Each number is 128 + 24 x the weight over its row's rms, rounded and kept within 0 to 255. Layers, rows and columns count from 0. Numbers have three digits each. The size before them is the row's rms in percent of the matrix's.

# layer 4 MLP down (transposed), 1024x128, rms 0.175, rows 460-514, columns 0-127
083:095138111125143152111073145149173144149137109104144133168152169129141130187120132108118118128146125116126139082117144123176109088106122141138126144142088126117113135139132083126164148157169182112146126127117061156164136136164102125149101143103162121170105142119152110171118129152164135128124172128122108156125077161155119107138121160122141098101097145104103147135145150125150130124118
111:135174110123102108110111108103117127121130101138119134114148111131114110099099185140129111101145126084125165129117117123131095104098132170120132114169126119119094136114103111174088098166113125115135126108145110134096124124177134147139073129144156104173103126133111108145135124129092107091134150183167175133132116127086113120145138162094103147162106136090156165159088160142120133097159
104:137122124118154091096106179099109141149151135137158104095149120113129170085134159075135131126159117160102154152152130129151108128119141144090174129149075087134113143147130137104110117144146143131160096118095098144124173162106152067141148135117129115140137132134112124116162113098113098122191177122108162105109103113129137129122135164092076130145116133134135121131116154163138108161128
083:134115105125106108172132149147123111154095147099134121199121116134127140186117150119124145135138121113117083118108114075113156145093104143134157094113107104153074152117129107116084134122126108097092170096106125125156093123092137105098135146157091143173141121106125143116093140095148147117131116140156102115112138098125091140120126102128159127145183153078122117150090141150100138117116
110:116121115120153114129093140071148128149097149130087187187147134143107120101160140159143112142082127098147132123133146175126113134126129135125133086087131125126103097175145103135125138138124156101085132117172148082144166120111121146103127167134121126100132119126145099114111096096094158111096108134088084160116126109126121129114154146107176125119099146147119155111121145144105117159178
107:148173130155152122073118120140156098118115177126134140123118087141105127121144138157105099125146118091135085150117122092123173137133112134097124161135112113125110086149103134102153144109107080154127137096149160090188151117094113156159101108115138130105127148142121124101134148157108141102134103166140187104135125173100172128130118099148112119174150131134112139106148100108110106108165
100:105132151096113127129148132139122119112153159153124154102124116136104135141110108154114108135133119075158154153145140122163184125127160140133066121132164137115086095154120115131114156129106105107150139092145154112103146100133112098120099139120151150168128112103078176121145172111104101129140125114155152107093135150132151099125103102152117127172131149102138136069124170186095144117093
095:168099131114155141129170132164109092113132134134124112155113111120178147113150102110135071130117122143119116134122126152137133169119156132151108162123108108097106108138115168114173141179128124190124130162105141083103118161141119124169111187148130124136142080123127154113152144111094106122159136165184152130131114114124157130146126162116130106130126107106096122109109107149105118186161
107:144148086107084085155113136140144139144115158140123116112121140116080150144143163103147119095089165105169145160111162122081181113133110110125111123112113134133109168094183143104158119119134100187077147138110101156141167114153117161123126116132112164140171169123101126121143132137155113158160102105133126126083103139157109146142145103122131094135121139153129121129150118151123123165112
092:136110136169149164113129176142117166118148079144109139141153106094148134120122145157142174135119149124123151095116085137110115156101161144129115128127121124145118104128103114123130138119140150143137127127188132106153104090117155118123160136111158119123144088151079122124109125132138127123090189081135159112107132125131158150184129122134163151139181166133131138143180119136128195088124
105:119176134115122112094142109130118114117126173120156166144121084117123144135153097113113136140107117086118118164140122145121098130116143127186073094141135151143097148113105129088139097128127143099171169094149141147144130089139142149067095116135090083136111133125148108121098134102130153088117093089085147141104122117116143123111139137127137106131148117093111079149144086145100130121081
102:120155092099146158131126141149113122141147132147124161081109115090093123142165102147124178144113116133132135150115131164076125131123140148100119129138106112110103173107135126120143077164167133143132084122139126097142148136143116132118153184158127149136177098134125104154127167093141110157099170148086107135148137143095165069106122105110131157121113140105145129129126114155177093108100
101:142099148149094187145126147142113145100129110143116106107133124138171123130105092118072091156129121121152101129126122101111154106136147139168091136163133083099095166160102166151084135142108105142131147129141099091127123125144143168121092159117128160103134138191147143085149130139164134155090128149119166134134144132134113144110147106119119081139158130113106167113113160154102120129164
085:082107129117124122117106124169134075126069177068121100139169130123133169143151103161183119100104127116104132130140131124141093135174122108108126082108114101133136162119119134097127156108102085160118078098116122105116109155141124131113143145119086106103140150163118135145087122133084128147126116121110134111109098101139111122153110153108122136129121101170136104096145090135123111088132
102:156116172106164118135170128150132137162155134127130152131142132106152099140100128110121097145161120116131164123145065113188124158116144128105120145128115151136122125131144139125155123110124100132156127077128121095098148103170131127120130170166165116136108118133130160202132150125096187140144135133098124141117104156179146149114133148160136158135139146123096105087104157146104134120072
117:122209145156146107134103123151121138098147117136124155134132158121133099140124144189120121124140130102146133114109116127165150178136115110155149142104134134100138116128117083141116118172178133129083130147114085080138141139114132067113160140152120121137194111106151127155113101147133149142127097127094143159133102143134134085126127142105147122191132162139132141169152151112144130122098
097:170133132113110115126145124153104169150120098125101134083135151121137147118132099135176100172094167174119120148084114153111170109127107184128158148106106139130130158115116129107141099107160122152119134111146132138096122152149108146145105114147107141093140143112103108133158127100149109118162083177165137133140139078133144105188104148092113106142174078139146097118140116111118131139125
104:115138096154088159092139132125158132135095134111102160153176126135104120155081123100151172127133143111140122173173113174158148173103121161136138128145124130154134171167104163137112128140133126063141155118119146111149130112127160123114164110104140087120138087126109102128127080092128120121127131113120162133159090134110134192132152110117150133128132141121125094092098124119127156134169
089:138109121120134146128134170135166105148102127194131088126113119102146144104136122134130114108114089151144140100093104138153153129095089146143111142139128107108124073140130157148138084117111135101107164086110148102139102139174122152147112117098106096130123109147150101101120121176115140104119155134133136132133082149083078117136111168127149102126101176094094146145130082119083147143151
080:150154163111097082121126112122137154158129150127107120078148148148136115114104149133120137099098090102124139171162081130131108109146117145125146120131136113157123134091156141107144144128115149090157101120150151102108137114091110136117141139104113173132143093137137106136109126119139160114086095097103162129180137133169125110152134084140073076158076169098108123165111151133119157124150
106:111120108071115131131112140099138123164093141141136115113138115114083107150177145102154111115110120101094142161159153117100128112160123161175101146170110125121132093168122127109082128154150093139100089167103107092138148142123137125159098137095130076136082111109118127159114117150098118132112137127096101117119106117137159182147116165140114143100121112112093114111119095178108120122111
096:131166156125136155155107107129108102142118121131131154126156152171139118149123087127104143139131148102109137114121135100134138140120146149095109161092120119126144151124134111132123124098164062112149168113136112119097139131168128139143114114118062129143148098090109071114069144134148092132107121146119127156119165105156104180142115108147191135176157108080145132129120152160145107150138
078:127121108107097117076115168136098140165135160133070107145127105062145097116163152125119112158119103122130122143138115136126156126123107120101158162130169112106133144127171125179108086098122120106153135150136109174125131101112126151136125095102144142105060143088135126108079129147081120157127160127144137142144138161131141127119155097155132135113113107171088111120144143128124103100161
119:132131096117095137129111154138126097125129127155105114119109133170084103143110141143148137139123137125122185119104166125164139104144143149124145138135129141135123121107096088062122134092124142098117172065107130124126150148125099115117087120148158130124153156126136087125110176097135191127160100131136105130097108159138106159154101112154065141084105146077131118113135128145129101150112
107:124129096106118117121130106103122173154098143126118121132166143139139056132109119119122140118156178111139143134136123093181116130091137147127121111123119155156073115173117150109126142172074051130121128118135130133110113135103178099120091163133142127161118075073134130117124092135119156135142122089116094114107114147150132136115147135100137104136101106103143133166122126116143088127128
108:098137151199133095138127119055103094145134148121146165148071133133139129137138140195099132145127102097159106149102162168126161126160129146102056163136173101129135116139116113113118123125124149127101109153124159108116108152126121120121104116156188119117129147141145138125131156125113098087133121161159148102122117127131113099176115131129110121105133114116143100143160108146137136144140
093:129141118123168133148090101104181194096127129114114152127180116148110130105116130109158160141146120084127160138138132155136127131125124068139082094097118100157144148137110075102107094176123142110155124101098106129100103122131097134103159110102152099152100130124122111137080106111118125126156107094113090098111122109137111117119150127132107093125118105106114109132171162121155136147160
105:159125134136102142126135189120120136116117141110132099132171095145225186124100084097105148124120096126146123117105111136124139070088119141129160123096154143151083123104115112135155111082118108128123163098125105141123122150110100070121119128127140111122089105157140129138105118106140156142075149182139129121147139156115104147105114121102135122153136122111099116122139114149127149131139
086:145136101094125101124100128138162121114145147124101098136169101140137151108164153137172109098180157125164096103124139131147127174159111118122127132137138068121155123157154143131124148113102156122116108176119087120161102148157142151120137106133135134109119093077116099138082110134138118113109161064135134145128137151140107155119086103162170140142108093148105150135145152145174133148158
116:113138128127113105108123128146092143141101095123110142157187135101096105094132117124150110136148102175132121099136129159161142072138147119150118123145072124146133126121128110108140111151129177095091122130118101110131123129116128086088147134137123127140114130178100128189147070110131185146163151105129147142105109101125146112143105115101139174150121126174150135116108153125133135101186
101:136131127155186125144146078142134173112115097129102135117138104173097141105142130127140114093154080077124132127124202156135123112089167110163139158132156161118152143135096104131151144143137163081140140107115155146098122125130073108155125107115133154128132118129147100143147117142140125124139145155114116113101069143145141107148133136146127188122142113134128147149137148136175149150084
096:086146146113166128167156147130126139123102079121109131105142128142128130114109122120105111154078138150157127128128114119095143108102139175106101101137120100132124141097152102101129113120152108177133161113111105154093125156145164115125152162094134164127130115159180104123120140092181125166094132131116063109156088106137156116126123093130124124082125143147161109124112165151113119088091
077:153097116089142114104120129091107112170200139136112104144104152142126107052105122114137109104126083150136153143145112118131116107120114131153113126155090135124159146107119116142096119133099137109134123135120106173148092131176110113124078079099141116145094111100160126163125156149114143112132157131164095169154130156128111100117111157139138147111104160133121100144160178142130145108149
109:121147130143123128114146097133110133158131158125137123130142167120133119108092142118156098066136127092123102175122172167153188124117121131139109100151182128115162187133129136104123133118092152127146111110127113144113179100114099101146104161149145141119173129133173136109155098146151122121124150177097084113132113135138155137169135140189127138149159146136133139109123147123095085110133
095:090167169122140123126116143154154130109186164159111093129140132087103129083072165135111149165118135136144138100136114134131129137089138114091127142105091108107121122120118096142106134123108151163101171158130085127135139114116095093126130111114126154148088143102077096153105119164130108112100152088114114096122112111083131123131125127113143134130102167136063123117118124117139086152151
088:131127137119122125152115093093117138123140147105101078122081136125132098133093145093143115082120095120153168152114122128114155114118073155156179120127133095075160197107146101118133084171154163120150147143129112150106154158142087103150095139100148125154125111137162117166127113161146124145166131147129134139099139133151139105142123101127126139108133138132086103091141127112082135150114
105:145131119149140126135174113067124128141121100119078118142128169147116135141139117115128126117117132121144077144141146125138116113103103096151153125136166127115134135146145166126100105151147118128113186138129096124129172124133073173161107098116170125114066119124090114145104131126151179152133075150091119086121128116119130126085111132126131091189124106130129166136129140074149133134119
081:111139114144091145114136144128101114093126171114124088120103080077123095101096107101152140142099087130123108125156155114085145111160187095147135173138133121151090121127091178141146117099120137119127177122109122113138147155175110143143127143137103117128130105136121156102120125146080134122122117141143116099083136109103118101159149119125119141127123180143093117099121133164173089156107
113:118096128094106151134119109140102110126123128127138091152141142121107110179151139183138088110125153148110162128141127148105133122133149145121077125123112137098156119105130082085086168103121140117127073129153113139122129190109117155157117162129107159168141117159129139150104165125173124115154127116174114120149129162157125121164163142100093153118127158131108147156140130113084086125090
075:100092129115136129125137126143157161100121152131087084128098138098176090128142142099141096108136103129127096139145139164104133135129130151107138072146110153145162114125111134159078106137097094122096121131101100163111116161139165170140141167085128152156113085094111107134136122172110110123092119130144150150150147093144157114152171111173124109097111159126107135159148169109130120123130
107:096133161133089127096153112133116128147125141093134143149112126151112143188124073131151134210106105098140141114135136117107147113137180114117130139139159109134136116122089113181115127106084151141109109111160144099092141122135139113125153147141146173121080164193153150097154147151149105121142143153098137148111137140148112143103078127118149135140154102121130135142153113152116162140103
095:112114161166122116092136147132114160143109132146141152116118143133138144058152160108135091077095113126151157081157109131101115131151100120145112114152132145091155125141148104108130136157113143128154097150118136100141145113118084125139093171135126087157105125169121140138156124122098139086164160104185111164104134189128135127149146155128145142112109102147110121103118080168130125123154
088:127125138120131119173079188092131124129123150111125112157168136137118144115145135106114124089108145054126126121101153102118120110116140134152132157120102146096137129063152136081162157150143154124137172131083163139110101129127134142088130123173185138146170116141106140118104126132115142114135132174156108143114154117117164134115106161134122130136153129140135092180115086120115097104132
090:105125159125132097139082142130081098105081150119134145118113103132157159148139117133127098089127131133126107142118097136085162120119152116105124122146165149132118156177125156087172129147144114183134176110100131148146129111116070138133115106114109123162146111114135143135102146127131154179132092204131161135115112112120156121124139098153091118153118141132125111127156075105090142107131
104:128121139116117149143156124133118118141156133099168096189072140107122095169117111115106142117112146109105143110138115131147181170108131103145087083144143098180121137120106103112134101123109080158129148150136163116129153106108127117086162140119127084155134075162130145123132148147111155133128140109156116085129150111149084141115142149146176135135123095129150117174091101119099125133108
124:153152130174128126124135098064131144100096120109137090134106062126090078125140150128165153180164158145101117147122113110140103106064087127113164111136123107131135147127149153129145111158093146113127105125129139134160130115115110109129135120149175151098145112135093147158161133124126163133174137104149155109144111138138140156124111120154111132143146089104130116122130117097074144142167
086:105165073112132123125138104145152140129137132087155168123147101114124101149158075152161122134089117154124090172135096131143112122135142090124161095100102131129118117126124137112108123139131152107119119094104135144147125167124117106086146120154129111139126153123119098139127098091122102115141066154182141085133130077095168128087125131165110135141154108159121150125137142119078087090140
094:148164147156047141124123132143142129119092101132088134119108129100107107158167137129125075176147114118152164157117133142157145127132149160133118140094115166079123084112131129129124136135138151125165129139154124119106128120132090112137102124120131104139129155107119124093124071107119144150134107104107109089091087135156119103085118126150108122137204111139138105148119133161136084154113
087:129096145072118147186165151129122092085093139126152144123134130117152171131147176153092182139085166170149143164108129127130140180105131160097120097128093125121107126098129131122126101138103128094143155132130126149090118105151165111128137144139141089109108129119124118113117096139134137120130147100155106175106133146117152099087139089163120084118129102147140138081102115118115120114133
108:144105150137077117153124094126129158167142083119135098153108145184144081143142139124113120108128131124121141119132130116177135121149128122161129140136144174122090130181093139114142148116119140177153173064125153118132128093128146147166098112117144153123161111141109116105124078143154117138117073125126124133128122109198105125157141111125127141121108122120153070120179109136123135134125
096:096124088150121075138095093115169162094106131127111144126137145161072148128104142141120135113140162143133156134117125126148114052115120113130117138110118145118150091134126153147123121121178112117108149086138128149093129118165163098136158127134103119133123142116134152138164114155113130086087147101069151134112100119157075124101127112150121129094187137163139123107096111126161140102126
101:125114099170129098130101123150135100172103162093141164108131149107150111157148128118119120141124102141187119091098123081118139140127106168153171134096107141082111132130126111178119101096154126119129127070159112129133126175133114115103122130175072129108119129100143124106154121101148130136159135087116115133112136073134142116119113156131120125153149171158105113095132140145096169106121
100:108122107115113151112114092104102133147109109141159148143145132135141150081142172160129125137142161142140139124143085128150104151132156127130122133124120159126182089180123080143126133128116164110115134146086164092120139157154133129117098144144098176146081141137137144106128122146064167139106161150208137155142144143136115102108145121102130086153092125164159110118103143125135132146121
095:103120112112154122109127146149127121120154119149132132110094133150137111140132086140111140140136139136101118116141124110163131077137134134161093153108147127146131116119118152135155114112126185120169143121110147121154068084118149169107086158170148103161144111085132125127135125168149082154133109121077137141097160124120151103145102110112116092103179118125140153119148136070142093078175
111:137102173150164175159107129173146090136115145113087118123157130155143109168108134156095111151126137122135130121121117093142123120142089122141152169143144137127089137129138138122053137100136108098148118151119149113088085102130157123101097120104156088156104112134073122129111113099156094110134147134142130111146100132139127136136125157128123099133145077141144087144148127103131095115195
# layer 4 MLP up, 1024x128, rms 0.181, rows 461-514, columns 0-127
100:184084113135130111094106119113134145121107126148107154153164137135128135112164104119109111135112152089120138113132125105160149102144119071103128125150135107162118158136112074162156121155091089143116102109083115116135125157125128111135143107094126122153092182105142135129140110145054103163150108156158096156106139128141090132152165114149105133178121119107111160128133117147135101139161
097:166101108129147168130134135131142088131106156121177112116132141132119132131121129078104164132135151141122080157136137100129117123182102122100131101149100161119093112086173145146191112177129121175137098144179132127123146127127157119138135128135123146125108152114098129138144176136155097195104089099125131162136142128137098115134129121108130107097138117157123114136119094068127106135107
084:135101160140152082105126147108144128149148129130137184096202116167124121114147086118123120166119082134128146102143093139119137126127130119124123177097133133170169110125127113148149125083117148171170107154143110141120130122089161161149119104160162118131114116136106167156137154165110107116112109130102140121138150106149166140138090144133122086125081101083140137131099128133131141172134
096:120149141189120123068117131146112126126154118147128150129141114101110125086140152106158108151118073127126141145114148151098097164115144158126092138158098131139079134168135106168156172178157111085113155131129126115195146116154159161107124094140144155155131102121087132174136126134111111094126147141138130112144108098131129133094123138108179120116111149134106112143085128138107132146133
113:085150122125136151118110157148165155125110122148146164153146110162142176163139143134126129126137108155119083134141167089158136151117098072136132165128183138106134134124109169119145136118107102130151090148163145076143119131141159156121096072141119141140143148192124153102118163103141131118097116150148111143143120132148116121063122162119165128109162107112127122136119097115127136114092
095:117103111142146135130125097102142173134162100128129122145129104152147145133126134137119104103190121154109157124124186129153084100123106142158120132109123105138119114121124065120125096130178134118149054156102124113122104139156095120143117153124140163087104106103127116176133155128140105124133156171093172137159097155123128111108120167105149146145083125152104165115120095155128145140126
088:163102168116134121148123136160129130167093118174108109161112122142155128148142129085118081138140103132134175143135164142130122136119130134132119166142149115121118132107123116127127129103125098146130111113170143158183087093107113102159165140086107155162094129163102188112127106091154119139104159118133124108169141133122109107150138118174160109142143122081088140138082137125081128100140
095:209105140114152102122127127124167158155117106125137105158146128129109099092163127104122121134118084119162139093128145155120117124149117091126119147102161145112112145088149136144153101167129152110153128140140165132112147118085117157148108119121174115111158093139084131135130140116148087134116117102155096109171111168153134154104094104142111118181160103148127139121146103167167097122099
091:134099125109120129156110148126153101127159136097089098091145086125136151111127139133107126138129144141158127139113058182136120128117105140133118118149109087121110151146170154138184141143105143123155094118155145093166113158150096113136136164123128131075128146119147156147105118118096155132126116142108091162131117099068140116156169149147124111136171112099117184123155129095136143171125
107:152133132126161137135108153135160199113141139170116165091122129118122091102128137096115077122139142135102139131086144153177148126121127128158086141119117092144172151153128096105151139122177118158110119141085157107146124139123161125136118178097109128074138144109140126149118162114109130179114149131144122142138129135128135145129137110163104064081097112134119101153129159133155144110144
111:188081116129074137115149166109149139121088115148175101154151125136163117091082100095116091158114123137149153135110100151117130135146127123120133160116147127118142115130155165079164139093119078090141148079147113144151133116115085129123092114101120084127111141110082134080137114188145140138132135131134114121139118113148148143140147147154135116132119098152100091151133118123115143110126
082:151097082116120090178150136094108154141122112129104134144158098148153116111180126078138160143098151084151127084124107075119112130112116134134171131144088148136150098127126133152138126121147162124114144128127137146096155117109144145140115139190135092181120129142137131087160139118114140122151142101120178163140124120140111122139133158142107118106086084092164145137171126169121131125142
081:137162136126138101139098100139118113122125120147155131104112148109160149157073132084113134126113153120111127128184135121178100139112158130130108129134145143105110134125112162122092147151106127138110163143124155135157143111111132076140090169151131152131074160121089140116113128124105080122078176127138114096123115104117170161114173108134091117169085148119173176147117135139134149117122
110:150129154127112137156126105110118106114130116112156132140112141166156125107117087132097127150087109128123070147138102123101070176173104175128142156132104167134135169154093098142156148127155114129122127115144101137150111120173132134082129085132107125157143141124115127108107127120146120119130101147100146132164133177111090098115130116093146093110155111072145134088123158159155152162151
114:130175127147136122125104069145154109111151157145180089098111087115123103122114147101142076132142133129123140122093065160107164081095102135157140115108086143116130122160093117124138125169106124161131115119118135114166089119130141118105098135094129167134110169155142112146108141133129129138179167136128138158112125127121141087114147126118135136111146095132103129105117151129117074123076
085:156145129114146136121152151149102119060138158085123126113119078108139107112203139155148142143189159147106105099115157150112157104103118145122131111087098145164137170108129076118138173121150179133169124114131128095105116148111126103130158115096156112133101121084129134143125125132106118112150152118163133132147120143117102125109134153131143179141117125109146147163107132133150107145158
099:125119160090087109165139148137097135124120113115132115099110147118113124153145103105087129146125125112126124126135099153138105144120171128178115121089124126137150149116097136105135063144112127112147094119154172120109172129150120096122069144117112121122083173092107152130145138160169144182112099122095133162146156153100074120150137105163132140110108099147135109098133120138141154162154
094:131158156120130136108111125139148125099134132110114148138151112165084136135146072077133154143122199071131086148150118109104128128126130172098133118109117111148132153082099126116115178129136195147122126150139112161121121123141122109088120122125127123125148120117113171157144136107162141112101110099106136131090128066144157093101119101099088133141113120161150125162112127153106146153123
081:136144157122096143138128107130079090123077123126130136164125154133121108159137128107153151150116141157138115111128138106141090161115097118119153135145143145159177101096101126093153126082149145153161117170137078159148147148130181153123184115134113100129106127118143155136127139108114093132162170130098108130140144104117164139134117079155113142088145121150147105179093079134127141115117
105:160128081126188134150133130097104104135110158160120123129124117136098116138100136099146162172166123135126141085099141092134105116186128107136109104128116129114096128128130125154114104130075165125115078090133142152132144126138149170105133085111133115106162109144124166089149123136156113136122107121145105204131104153097109126169132128120139089153122158090112131137167130150151148110113
094:105164132123125153100105160152176121084119132166147136129132108146088092094141159131134102170115148084130131137126162131107136114150141137079129128144109116107120163122145150130157110133099095112133146105115120104134088142115128093148150130073153121121116144132144138166149119196134126130135161123104201108077107144135134112143125107094140140117099162154095107102078107107144130112149
087:153119164079150134111121112096122130105111111166168096102162109193077086149096122122143116102148125093151133122074154095129117135139131117130096108090100146147071146114092164107120148154111174130133120117152128135121126122181127144099147145148115126123167129145155146140138129124162117106096122095131108125073121121124144102105116136100134128122161133151137124126117087153142164114087
113:138117137125171156135071138147138094117147155134160129130092112103113108056138103130164127130133125159142138115112147104122154192106121082140086094142129133142135123124103123090118107152116136125087160153095134123125103163111179099152108157126140125097145109147137106132113100116151119192129137131116118138157103070106117157118161152139084130142095111140158126120166094113134124135128
110:149139068144113138088121131097140158178162096135126167144116114128157144123125146084152163135142146110130105141150115136137113108152112119126130128150151138141125133156146137094125183184121125200105167102145108123124106124123129112158095108123146116154115118105174145094121114134144110127140092073172097135125133085142132126143149153083142122073133118112140125122101162112116163157110
110:143149123118146107139151126127153152100180195092105104132116110103092142159164120096126138152092148148134135102106088153114156156147130166114122115110079179149156153137108149130150101154125086119099139150176139126137135166133120086157138163150121132112097116130082151084126152106157132096150090092114151126112138118169135117150114124138156160120152128104112093106128106138108132125128
088:128150120122155148127147115138139101130170146138116096079132128144161166127145111131126109138163168168062128114138142104104166124147134111082128114152115131078107132130109148154129124128117114105125141124129144127124115129160114121072127130162138133117161147127112153108092118120129177151124148139082124133214080161123084099164138120123155130121134113124172130156099116150114110094088
110:140109121137146098127140157105128127162108162136118104154112112144137079139122132155110158122139163148102125128135108078130097147169120080124116108110074113104107134120107113083159152159121135137133112138158171098135141123153126162168139131152140164154187129148117130120158170143126092117117152129102106162130075146163081074138128150146107111153138169110179110134106134122119131135141
103:162143108129118061127143149101156129068077091116144147146090126118076126135091075125132133164112158135132092122090113117150091119140147135126115135162166135130142123142118169125134142112119104119132108084141131113154094124100169112166095157124133103095134127096154136151170123112125142144113138120123144134133127152109132160122154126152129198169100119136143139117124167134139121123179
102:142153120125113164077139119105098086107140129122133093161124098111121092135152121133145104092139118122122156180151146149111183140131122169119148143130106126113104156129163092113113144135103138135105117065136126133106137173128174136101115083160167138177136117181120131186157152125145122118101143122127140129127114149138094102134132145129094134104139113125105115104112157117096101141069
096:100103120149084140152131153099095087131104120102133127172086101116150138153110175144127150131049150176147136097082117152142126155120131110120126108106104139155148173120141092152138143120133136113129128119123125140114159161083152139115096140144100103114159131155122135104107174122129130127173117152145101118063139112111130159099121149124113136111104103095152148156134107111126133098168
094:073144161131085130144133149108130150124128158164137142156123102144137166138128101117116137125140157174138133050105110134094105171119160121162120116139142148140133115165143088102134133118099128093118158174117128138136088155119147150110161101118129092091128142166098156083149107156126108125170097131124132157116099140145137108127134105068108129155131139135135137119099093116167128093133
101:103138145116095131163118138149140153160099130146115156106185130135152079179144138126068112143128133138108093134114139140136111155112148170141130107115118119114087121078104110126107106135109144117123159146109185120142132119096143139134155123140102109069128137137069132125121097142183074110134121118099132092123133126137107144107155144088119116130145123122148170126119110131122101111062
104:123113116170098121111079170128101152152157133112156117116090145099165119115171132131129145122121142123150142137142110186076137112142142083127126162134164145170112158134135103066087111133115164083134122087110118138130134129128166163168122118108100132136132147126114162102145133128096105116123125109137123146140114124134115164109142126131107153146138142164124086075133067160159109112129
086:121148102110100134127155113149126149156101123126157098140121118130128123118081105115111089126168116146089123126130135068124117121135140143108125156119128107130127179144115110111117122152115143141124167161108105090103134119142123093129149139131146146113175126185134172120087103036135157126113165141117122123137143106124126163095120096128162123179070149117157145104121128126166117165116
094:138122096167098096155141161123156160146164134139138155135127140123117116129160098128076123165146125121123080098160181152123140162122138145158153150131115095154087153153153126122100131099125110161143149128099113077108088068123173120136115114104122131102148136160094126124109069122104092140176143158127120124133142108156129144083146133123127133150147161124166147103115130112105139127106
106:115097131110097105184188170156117128137147121117118129101117090158098120102156119117149097135139188139125117106124134094122133144115122129176141093135124114130142167168140092129171084129118121155102128074159075169130128110161133114125132157145125101129124142130099160091167129120146118127099120162143145164127125113086128130131154109148128104171112121151165160112109108139154146118153
088:092137159102121138139079103132133151151091095139156134172124109131151148145143118126093107116134122111148124125144092158152133136106079149143153090114105093110120149116165075113084123161131124117133066137137141146134114111107163115101121102088165118100074153142114109118131137112197127154166119140151145170108114129145126145098092125108097156123111121109119104135144100125095152105146
098:120133156112072128153145148119143144107136104154151140156173107125119121123161119181146132124174168143124091140129109141116159117137129145146127140100102127127154103137105126141111155134085090128100097112141100143140123138104139114124094155116135156084083084108118131126142110087117153094091132132169141171156163178178119105142159155129145132093172109156103111125116107135123073133142
089:111105097119119125153163170094137120133110099103156113145140128150095118117131113129110154143082146111082141143156109110136124123143128149133128199093126095105139123111162115126124127147138135141113136122141119125143128086147111124144083124151132106144167161127133161153055129072179109171157117124084158118107097129087109152113111133145129128130104145124141160067095104129135160151146
113:143116121140159126163180107128153130147181129163135102108117171144102127094173112067146119154140119125121180089133122147157117136112172118142100154118133109119134128107122126132154099109149108146121168076119120152131140153121127154084194128098113121118136119150113138068148089113134122141138113112091145133124100127145116138151164107171131118068120129123097147137120110161135101136140
091:105141102076062146142134121142112107134122116122141115089149133111153120131130127080097153177172124190185144111093142091124090179100137138154114173087115093092166165125121130123142140130107132139101146123104134156133142128120158118114098098139098127145130126137168138114109132079119117157148124136129120140124122132149123137112154106122130113151173143157135128113093175136114141168110
084:141118117107097058157136160119130131128144167151136094110128112094105112137161129113133118113080157143102178108163141149139140121156115123162139181135113153101140161137098156123147147128149107087111100160146136115157178108091192153148129159127145122106156111136108110115127098119097147129191136133090141116163155100141133101145106109125106130107140112149162133118106113147148121123098
077:147135166098135099186140160112134156147118124141154127102123114099163120086111114146132142107119103139162116150135117139166128088145127110161128108169116081140123113079124102150081108144139140154104143139140107085161131128130155143078124101118144115109162127102130127142123131197108123135144185124090110129143123156096110139114130176165131127118132112126128131192116163109140086146114
111:189113102146094114120113096134095118088161159129138119097147099119111103107095112146122139104119114141153166133125122121148099112141145113138151116115124114126141147187144107146141114136149112155145083173128109137121096112143083208154141131180121120085115126087112134144108149137115133132145089112116132144126129177127115149079143119164103131138186119127102130089129141124143170131149
113:135114107103114157162118115172104117137169135140130111084168092149120121140115102128143139146158099099130134115140103144115146136150141141108151125098117047139150166118150176149120161137119085125137151151073090124120151166130088165161138122128117111128117081147104134136129100109099126166104161102124117092130114125119122175088134139138118169134132113127122104110156089175113144106132
093:122148178160131153123137113163135157119191124125122163123151105083137110130129137129154142127110099165105109105090112107134125098119167125123137140125095163130145086172182134128116168100142130096145112157139078079132115113111109141135113097139111111148162140129099137205166111162129141148153133141108122145109130128174125138126092110148097108125098116151159155088134107142127109129126
105:138056105103182159132163113118130100106130146130100089140152110145149164130127109159144151136132129089147122101153154178100084165134181120152106097164126098122148096116162138137080109157098142128134144161136127108133134175077104144139121126134138070128132138127119129155131144141096125122147123135113108135142143152160145137115110152137166117114138117107113154147133134157080122170109
114:150098124124138122099173140127162180136156103135136102116084099127066079143122113137139121130146124113150140104138153162103099099157149107119172163155131159121165126140095101162114102127156126146109093140143113150106130104101134135109133116124174134155142083170121135188089122125162119106138122151128150071117092181155152146124138109135147131166102115117147133142133149124121117137140
100:132145110081128125163092129109170157109162136148112116126157106150160130113139124091141168134090164073166161140136149168115157074137097161122175128082094126129118120130124142073094122174131095152111110126118104102112095131128145156133131126114133113132119135115107118102098137187176155115090137092129135153113111141126133132148156096105115125096143105128106136121106149140150111161129
084:124131116091149132141147171121175129143107162127138093138119091090151135105081151121128148119169137157122150123112146138155131140126144097130134126093198104170151065159115161120135139108125075146159129108118114142126123101101156101141126108118136132113080153157121107111160192147124132150101122131115166129143107125109109110131125167133091154110157132114118152117122156097102164113167
106:084179154150138171158096126080078114160115133102094108125137120160159138121122095126124155121095139088123098165103125142138078117155134119132114080138139125142155143140155105128143106154091099099097144178109111150125130129107122104089084144186142130124130145095115139162098114116161140089155122146113105107141115146120138122114131102130103152123173138158141118094112146134154158112110
100:115124122099150183162139180140126115153110132126126096121123098158147140141163122150142116145112129133127099145113113109132144141139141138143136167132158102174130096126108157106131123134114139132139129139090074173138116170085171133160136139139134127143106129071068109151124165153129100095105113151069159115128108157120115091133103158159095126106097148102090126109100143160146115154134
099:104104102099170131128107110101117096195119142094119126097150125151129117093111169075135118141140119116160109087151117153133136150144116159080137134124125115122138157162139135129125125107102118104104155128096134107088121126105138141140127127126126133107129118111181144110162132060144124147154139131145138131166097124123113141121145123160153130114151122141035143135165092137110118186149
104:118096131140139211111126131103133072142137110105143097103128105137141098126163152132120129126173147152125072160121186174107095099116121088131152111148135098145095140162105105133104116149118090122162122187130117068116110145107111084125123132103138137129140122093131143113123151127085124143093123137130168167123118120126122125149146149136134164123145117127139140172135157126133155124111